{
  "n_layer": 11,
  "d_model": 64,
  "n_head": 2,
  "n_kv_head": 2,
  "head_dim": 32,
  "d_mlp": 192,
  "vocab_size": 2048,
  "activation": "swiglu",
  "norm": "rmsnorm",
  "norm_place": "pre",
  "norm_eps": 1e-05,
  "positions": "rope",
  "rope_base": 10000.0,
  "rope_fraction": 1.0,
  "qk_norm": false,
  "attn_scale": 0.177,
  "bias": "none",
  "tie_embeddings": false,
  "parallel_block": false,
  "init": "normal",
  "init_std_qkv": 0.0529,
  "init_std_o": 0.0113,
  "init_std_up": 0.0529,
  "init_std_down": 0.00651,
  "optimizer": "soap_variant",
  "lr": 0.00764,
  "beta1": 0.95,
  "beta2": 0.95,
  "weight_decay": 0.036,
  "lr_head": 0.0109,
  "grad_clip": 0.5,
  "warmup_steps": 200,
  "schedule": "wsd",
  "decay_fraction": 0.717,
  "decay_shape": "sqrt",
  "final_lr_fraction": 0.0,
  "batch_tokens": 16384,
  "seq_len": 512,
  "doc_mask": true,
  "train_tokens": 83120000,
  "steps": 5074,
  "dataset": "wikipedia_en"
}
Each number is 128 + 32 x the weight over its row's rms, rounded and kept within 0 to 255. Layers, rows and columns count from 0. The size above them is the row's rms in percent of the matrix's.

# layer 8 MLP up, 192x64, rms 0.258, rows 50-66, columns 0-63
size [101 111  93 101 100  91  96  92 113 123  97 100 105  90  95 104 103]
[[ 75 170 182 115 108 136  76  88 161 170 142 106 135  74 154 139  88 108 124 169 101 126 166 218  80  98 129 156  74 121 158 137 117 108  98 125 123 126 130 161 136 109 133 100  87 119 125  86 146 143  49 166 137 155  84 144 172 154 139 148 102 106 156 144]
 [150 130 109 128 168  88 217 133 128 120 132  89  36 120 118  86  97 103 123 177  73 111 174 115  78 117 146 149 119 137 104  62  71 156 120 114 115 117 103 144 129 107 144  86 122 113 132 139 106  70 142 155 143 135 100  94  85  84 111 123 128 148  84  88]
 [ 92 162 128 137 111 167  81 188 207 175 148 114  77 157 136 155 135 118 139 171 141 126  71 151 130 113 104 116 172 118 123 157 162 173  90 109 130 128  85 146 101 124  95 169  98  99 182  90 167 126  89 120 134 100 143  90 159  58 112 152 172 157 109 124]
 [137  91 165 184  95  92 120  83 141 143  81 148 120 114  99 163 166 171 122 117 170 118 123  84 175 107 118 168 121  89  97  73 144  92 156 147 137 116 159 124  94 115 103  99  91 110 131 131 109 126  67 117  78 151  88  96 124  80 214 120 136 131 191 114]
 [116 125 108 142 165 101 112  98 109 161 120 178 155 112 151  94 166 100  63 139 172 100  99 116 164 180 141 145 163 176 148 111 135  85 119 108 130 130 132 118 152  55 142  66  95 136 183 140  82 136 153 180 102 143 145 174  61 109 165 148 153 100 149 173]
 [147 137 124 147 169 139 165  73 161 125 145 161 173 148 126 109 113 168  79 131 178 105 118 109  98  39 120  86 103  94  97 125 176 118 130 122  83 157  95 108  66 189 139  82 137 115 115 143 155 108 171 196 145 112  91 131 137  68 139 161 111 114 134 129]
 [132 214 163 121 160 140 100 129 193  86  99 133  87 135 117 139  98 111 137 107 202 177 136  94  94 139  95 186 164 173 123 135 130 109 132 118 140 179 133 136 127 115 115 139 112  60 140 106 203 147 133 152  63  97 148 140 155  91 116 125 131 148  86 135]
 [119 121 201 167 150 177 124 155 148  99 142 137  50 100 102 103 133 144  82 142  47 117  84  81 138 167 123  82 126 133 128 159  92 108 117 137 115 170 192 139 137 143  63 129 164 143 142  68  99 162 158 132 108 145 124  91  84  98 132  93 114 125 134 127]
 [129 204 108  92 210 105 190 133 163 139  73 142 166 154 122  73 176  88 118 112 169 128  98 124 160 125 187 160 134 124  97 120 126 103 114 152 118 113 149 162 115  83  96  84 164  98 158 142 162 157 140 182 105 154 154 116 121 141 141 161 105 136 105 172]
 [127 158 169 139  83 172 136  94 150 163 135 108 107 103 144  79 138 148  93 108 109 159 168 122 160 114  97 158 141  99 123 122  76 172 131 104 135  90 169 119 121  76 126  82  66  77 103 151  88  32 118 125 142  89 112 113 130 113 119  59 187 137 131 136]
 [110 152 174  77  94 104 102 191  75 174 130 107 176 175  11 129 127 114 127 177 163 130 169 115 164 145 147 138 110 121  78 147  96 140 110 145 129  72 104 127 139 122 104 159 121  97 124 152 131 119 161 179 159 147 107 111 112 129 132  75 147 144 153 129]
 [137 141 164 174  99  84 125 141 129 161 110 167 124 118 165 181 122 100 113 143 115 151 135 115 111 133 171 142 100  95 161 154 116  72  98  91  99 146  62 136  99 162 103 150  87 130 168 140 161 127 115 162 157 104  42  59 197 150 134  84 137 128  78 114]
 [146 119 127  92  87 175 137 100 105  64 116 117 165 147 141  81 158 134 115 138 145 101  86 142 136 150 193 123 165 142  95 195 167 126  80 120 121 140 189 135 124 109  73 159 126 205  99  89 129 112 131 112  85  76 170  89 115 143 107 115  89 108 165 156]
 [ 99 202 128  82 158  89 132 134 105 110 141 139 125 136 133 165  77 103 113 138 167 127 245 115  98 171 131 127 143 154 124 159 149 163 148 126 144 156 170  66  83 166 143 115 145 159  93 149 106 111 115 158 132 116 129 108 139 104 204  93 145 166 157 149]
 [115 151  98 115 123 213 109  97 100 120 168 118  73 130 117 109  97 130  81 103 124 172  70 156 121 123 152 126 137 139 156 164 168 147 120 163 133  67 148  63  80 177 139 145 134 182 161 157 119 125 206 125 162 122  96 116 147  88 136  93 136 148 179 121]
 [ 86 127 145 131 100 136 165 164 172 137 205 144 111 150 137 160 108 127 125  76 136 138 186 134  95  80 104 164 137 129 155 132 143 169 158 191 145 159 104 110 135 158 158 111  71 123 113 105 196  75 148 110  74 119 181 127 134  77 119 154 137 133  68 154]
 [184  75  87 123  95 110 150 192 185 127 136 179 123 100 164 104  93 126  88 143 133 124  97 113 128 103 144  87 101  74 110 165 132 149 136 158 121 130 129 153 128 113 173 188  95  98  86  89 140  57 104  82 141 154 117 142  79 130 185 110 123 163 164 142]]
# layer 8 MLP down (transposed), 192x64, rms 0.251, rows 50-65, columns 0-63
size [ 96 112  95  94 102  97  95  88 108 102 107  94 108  85 101  94]
[[101 127 123 139 170 127 130 137 143 111 116 160 149  81 139  99 125  74 113 206 104 116 130  96  68 123 148  84  88  96 113 166 131 148 104 122  80 134 144 132 147 183 121 141 154 119  62 134 147 131 117 179  91 154 181  88 173 134 201 104 191  87 106 110]
 [151 149 132 118 178 153 167 119 148  71 112 218 201 156 137 110 143 135 109 108 172 169 106 121  85 172 123 128 136 129 124 139 100 175  85  86 104 101 114 203 136 100 179  89  96 162  78 112 100  81 107 133 124 142  82 148 144 130 142 111  99 142 143 142]
 [104 123  96 176 157  98 164 106 123  54 133 160 176 117 156 104 166 143  81 133 144 158 107 173 124 101 176  82  73 166 131 115 130  92 172 124 138 122 124  85 143  93 174 125 196 135 118 142 143 185 117 127  89 151 138 132 100 147  82  64 151  86 143 156]
 [105 120 146 107 101 132 119 157 134  99 138 185 161  86  95 144  91 119 147 156  82 185  94 136 153 124 135  37 159 106 122 173 152 130 164  67 160 134  94  96 135 191 105 144  67  82  75 122 131 117 124 173 125 128  85 164 107 143  68 137 141 137 138 128]
 [120 102 133 157 176 146  96 175 130 170 139 121  86 170 144 100 131 169 161  94  76 138 133  84  98 110  63 153 140 147 148 198  93 114  91 183  79 194 154 142 150 121  75 138 119 137 142 140 146 118 159 119 140 130 180 125  81  89 126 135 159 147 188 104]
 [142 179 142  97 141 114  76  71  98 184  77 115 110 128 170 132 167  66  95 140 105 127 183 138 115 202 128 139 122  90 148 138  60 110 159 110  97 107 151 178 110 139 145 113 180  91  97 197 114  97 114  85 101 122 127 147 143 125 104  91 123 145 127 129]
 [154 146 126 113 108  91 116 128 177 164 143 109  48 163 156 156 129 138 161 105 121  92 103 119 114 160 114 127 169  82 164 122 111 121 163 158 133  90 119 131 116  34 163 132 125  58 172 169 183 154 115 127 107 101 104 120 182 113  93  98 136 186 165 121]
 [113  92 164  75  63 115 160  88 200 138 160 139 157 122  91 137  71 149 130 103  87 159 115 132 196 151 143 120 181 154  90  87 132 116 175 119 145 146 130 132 151 113 104  81 123  73 130 163 150  92 106 111 184 151  96 101 154 132 139 110 101  85  92  97]
 [117 169 142 141 161 127  73  78 152  56 160  79 144 108 107 149 149 145 157  99 130 173 145 133 165 136 127 101 161 108 134 111 161  99 130 150 150 120 142 171 105 188 122 162 134 161 144 109 176 121  61 123  84 133 128 162 110 137 196 103 199 188 127  96]
 [120 148 140 128 116 133 136 123  79 134 105 115 152 213 121 131 122 193  98 123  35 106 135 145 179 122 183  93 155 112 139 129 160 162 147 188 211 152 109 153 142 124 129 133 163  61 129 106  95 152 125 100 111 148 117  80 110 165 144 113 106  96  99 116]
 [119 118 158 129 115 117  95  68 121  86 116 134 103 177  91 128 176 135 166  93 154 147 118 161 111 149  96  92 100 163 111 106 108  64 106 144 119  67 108 156  93  61  94 132 118 157  75 128 128 138 164 125 133 145 181 139 103 111 175 120 149  83  36 144]
 [140 146 155 182  96 172 133  70 125 101 142 104 177 131 107  91 198 118 101 112 132 173 108 122 156 129 111  95 137  97 128  61 131 153 103 115 136 115 120 130 172  47 162  88  70 100 156  86 161 132 145 118 184 168 125 160  89 171 120 142 128 149  80 120]
 [107  75 108 128 104 115 132  83 105 132 166 129 106  78 150  82 120 113 142 159 148 165 116 125 153 133 125 132 120 168 102 181 119  82 107 128 171 135 148 109 245 213 122 123 178 128  96  76 114 158 149 141 124 131 164 151 114 133 156 100  93 136 169  88]
 [ 98 132 135 144 143 113 161  71 167 133 156  90  58  58 142 166 184 155 127 109 209 145 130  85 106 141 122 134 115 159 153 101 126 111 125 129 126 144 108 145   3 160 140 124  91 130 118 144 122 114 132 101 121 152 131 120 118 104 148  80  96 163 154 152]
 [ 97 131 138 106 139 160 129 163 131  52 139  86 143 166  86 113 144 142  97 140  94 114 116 138 106 164 112  78  98 174 109 182 148 133 129 121  76 169 114 149 121  82 136 118 163  98  99 104 117  81 176 184  65 153  77 138 108 114 173 120  74 156 151  74]
 [110 154 117 171 197 123  75  99 124  89 176 127  79 155 155 116 143 137 101 104  97 108 118  96 140 157 126 206 145 124 107 105  98 112  86  70 141 138 113 144 162 138 128 124 133 157 109 142  99  37 109 151 185 100 153 140 180  98  85  87 106 131 134 170]]
# layer 8 MLP gate, 192x64, rms 0.251, rows 51-66, columns 0-63
size [103 103  93  95  95 101  89  99 109 107 100 102 109  99  96 107]
[[110 108 161 140 109 113 145 155  92 167 104 139  94 128  85  89 148 135 140 126  79 149 172 140 130 112  93 178 125  67  66 132 119  91 213 149 141 130 148  58 179  95  65 100 151  84 148 125 151 151 138 152 181 113 106 107 105 138  94 134 151  77 106 126]
 [ 90 171 176 172 100 172 141  95 105  66 119 164 127 125 106 141 126 112 107 143 120 115  81 174 129 108 138 172 162 183 174 171 151 155 132 101 145 188 101 110 101 116 135  88 130 118 145 118 131 158 157 139  59 166 132 175 200 107 160 119 144  90 152  80]
 [124 140  61 172  69 117 172 179 113  82 103 168 139 151 134 151 168  90 145 131 158 121 113 116  93  64  92 141 131 110  53 121 109 125 147 140 143 132 124  99 133 144 115 109  89 186 156 101 138  87 145 120 202  81 160  91 174 126  93 143 120 156 138  86]
 [ 85 127  59 148 151  97 136 122  87  88 186 130 118 170 181 173 161 127 153 147 174 127 127 164 125 105 134 195 139  94 126 143 114 109 118 102 180 108 138 168 132  81 143 144 125 157 162  84 118 152 139  91  63 127 126  66  56 130 168 156 107 117 109 140]
 [128  56  79 158 117  96 191 155 117 104  92 144  87 106 132  74 165 124 151 163 121  79 146  96 128 119 153 102 112 109  83  99 177 148 140 133 115 138 134 106 132 118 110 128 136 109 123 171 153 141 126 110 192 140 109 121 132 224 219 135 137  98  95 114]
 [161 173 137  85 153 136  71 147 152 156  42 117 154 130 134 115 139 143  85 164  87 172 127  59 119 135 123  97 121 123 157 108 146 159 176 122  68 159 164 132  93 151 119 107 138  57 182 157  88 137 126 175 134 125 151 145 155 132 174 122 151 167  87 112]
 [118 119 169 101 196  98 112 245 161 114  74 109 128  99 153 170 208  78 131 108 123 143  93  78 122  82 145 178 139 108 133 118 149 127 133 125 104 114 145 131 105 161 121 146 168 128  76 135 106 148 119  88 144 126 157 130  89 166 132 141 139 118 171 140]
 [165  81  80 100 120 147 116 105 141  97 134 123 200 143  73 142 174 102 156 162 128 143 119 116 157 142 121 143  92 134  76  87 107 117 160 140 153 124 144 114 155 105 143 134 209  74 113  99  62 139 117 114 192 163 132 108 161 108  66 102  84 128 151  85]
 [170  64 120 175 168 123 127 104 189 115 115 170 140 178 119 155 105  71  82 143 150 158  81 125 132  99 119  97 167 112 139 110 117  65 106 136  94 146  88 140 162 124 132 132 173 120  86 101 177 150 105 180 119 165 152 104 155 147  71 109  95 167 175 139]
 [ 92 200 122  39 149 154 115 200  92 143  95  89 105 151 138 184 159  53 111 172 123 158  88 147 132 134 116 160 169 143 153 111 139 129 128 173 124  92 164 116 117 146 118 175 152 107 130 142 116 128  82 139 184 132 142 116 135 111  99 146 122 153 136  70]
 [154 139 111 116 139 123 133 175  73  56 140 110 145 148 124  84 175 173  97  99 115 166 113  92 138  98 109  44 144 132 144  65 147 137 137 124 107 173 118 133 162  94 169 199 113 158 122  68 142 150 122 115 124 128  96 139 106 144  91  99  60 166 125 108]
 [135 130 208  70 132  94 104 109 143 143 116 101  72 112 116 132  87 180 112 125  78 138 112 112 162 151 109 146 137 131 150 139  77 158 131 107 174 109 168 139 146 135 132 141 194 138 132  88 120 198  84 125 100  87  64 118 120  70 155 118  71 145  90 112]
 [149 139 154 169  91 124  97 130 131  89 106 106  88  86  91 138 186 182  84 128  96  96 180 180 127 103 123 126 151  87 150 178 128 134 128  56  78 148 132  54  83 169 151 115  94 131 114 164 173 101 141 139 104  80 104 104 125 104 129 166 131 137 116  88]
 [175  67 118  70 161  56 117 135 126 106  93 121 123  84 186 152 161 162 148 111 153 105 165  87 114 131 130 182 150  81  99  89 109 125  54 124 124  96 107 137 114 129 153  75 107  85 122 123 112 161  88 160 108 122 164  99 122 144 139 128 142 133  66 179]
 [199 125  67 129 130 128 123 109 110 155  96 155 153  85  92 164 131 114 192 174 123 165 144 202 115 167 124  70  86 154 148 139 117 106 120 104  85 133 181 140 158 102 170 169 126  93 136  58 121 122  84 138 154 115 112  79 128 132 109 150 142  75 130 141]
 [ 73 161 155  98  98  89  92 119 155  98 153  87 172 157 106  98 117  92 110 157 119 126  92 113 158 144 153 139 148 151  90 123 130 174 111  68 139 144 118 151 127 122 119  72  83 148 142 119 135 184 219 116 125 118 114 138 207 138 138  66 147  95 116 180]]